config = dict(
    positions='learned+rope',
    rope_fraction=1.0,
    init='uniform',
    init_std_qkv=0.0442,
    init_std_up=0.0442,
    lr=0.00982,
    beta2=0.99,
    weight_decay=0.052,
)
Each number is 128 + 24 x the weight over the matrix's rms, rounded and kept within 0 to 255. Layers, rows and columns count from 0. Numbers have three digits each.

# layer 6 MLP down (transposed), 512x128, rms 0.115, rows 505-511, columns 64-95
158133128101127105142177152162122095128117128123125132165134157100134108136087117115116175100118
139143164099102120130161126122146116134139150147120162124152102132158140116111110131120100143090
091112117113086114076130126142126126120105106141177102165155144150132145135129121113114152110129
110158119104152120141113121141143153115175114176120116130146111154157165101110109152176144114177
080107116119107115060185147127097107147111167150102112134078120077169115129126122144108140116103
127138157165128148132108104122145140116149140140124116122116108142088108125153110113149159152131
128134124160180091126139100104140121123116126121082106117149111119120127133129113129191112123109
# layer 6 MLP up, 512x128, rms 0.174, rows 506-511, columns 64-95
122097099104146143134153135134147135146087107136121103113109131097094124125122124119137126108130
156136093132121167089181116097166138108160124120124113118153110142143120112128172125143109156072
165080142127149105115098111132116121105092140166100119131140098158119119117124122123147111142089
156143131125133138184132137131136126083132129156135112083115121129159118113130103142137134145138
127132111128152100160136120141120132158122132121150120143103138130129149128129104107118119124115
095143132119146151129092122108125157106178080091079113109112107149106099129107140127127123146142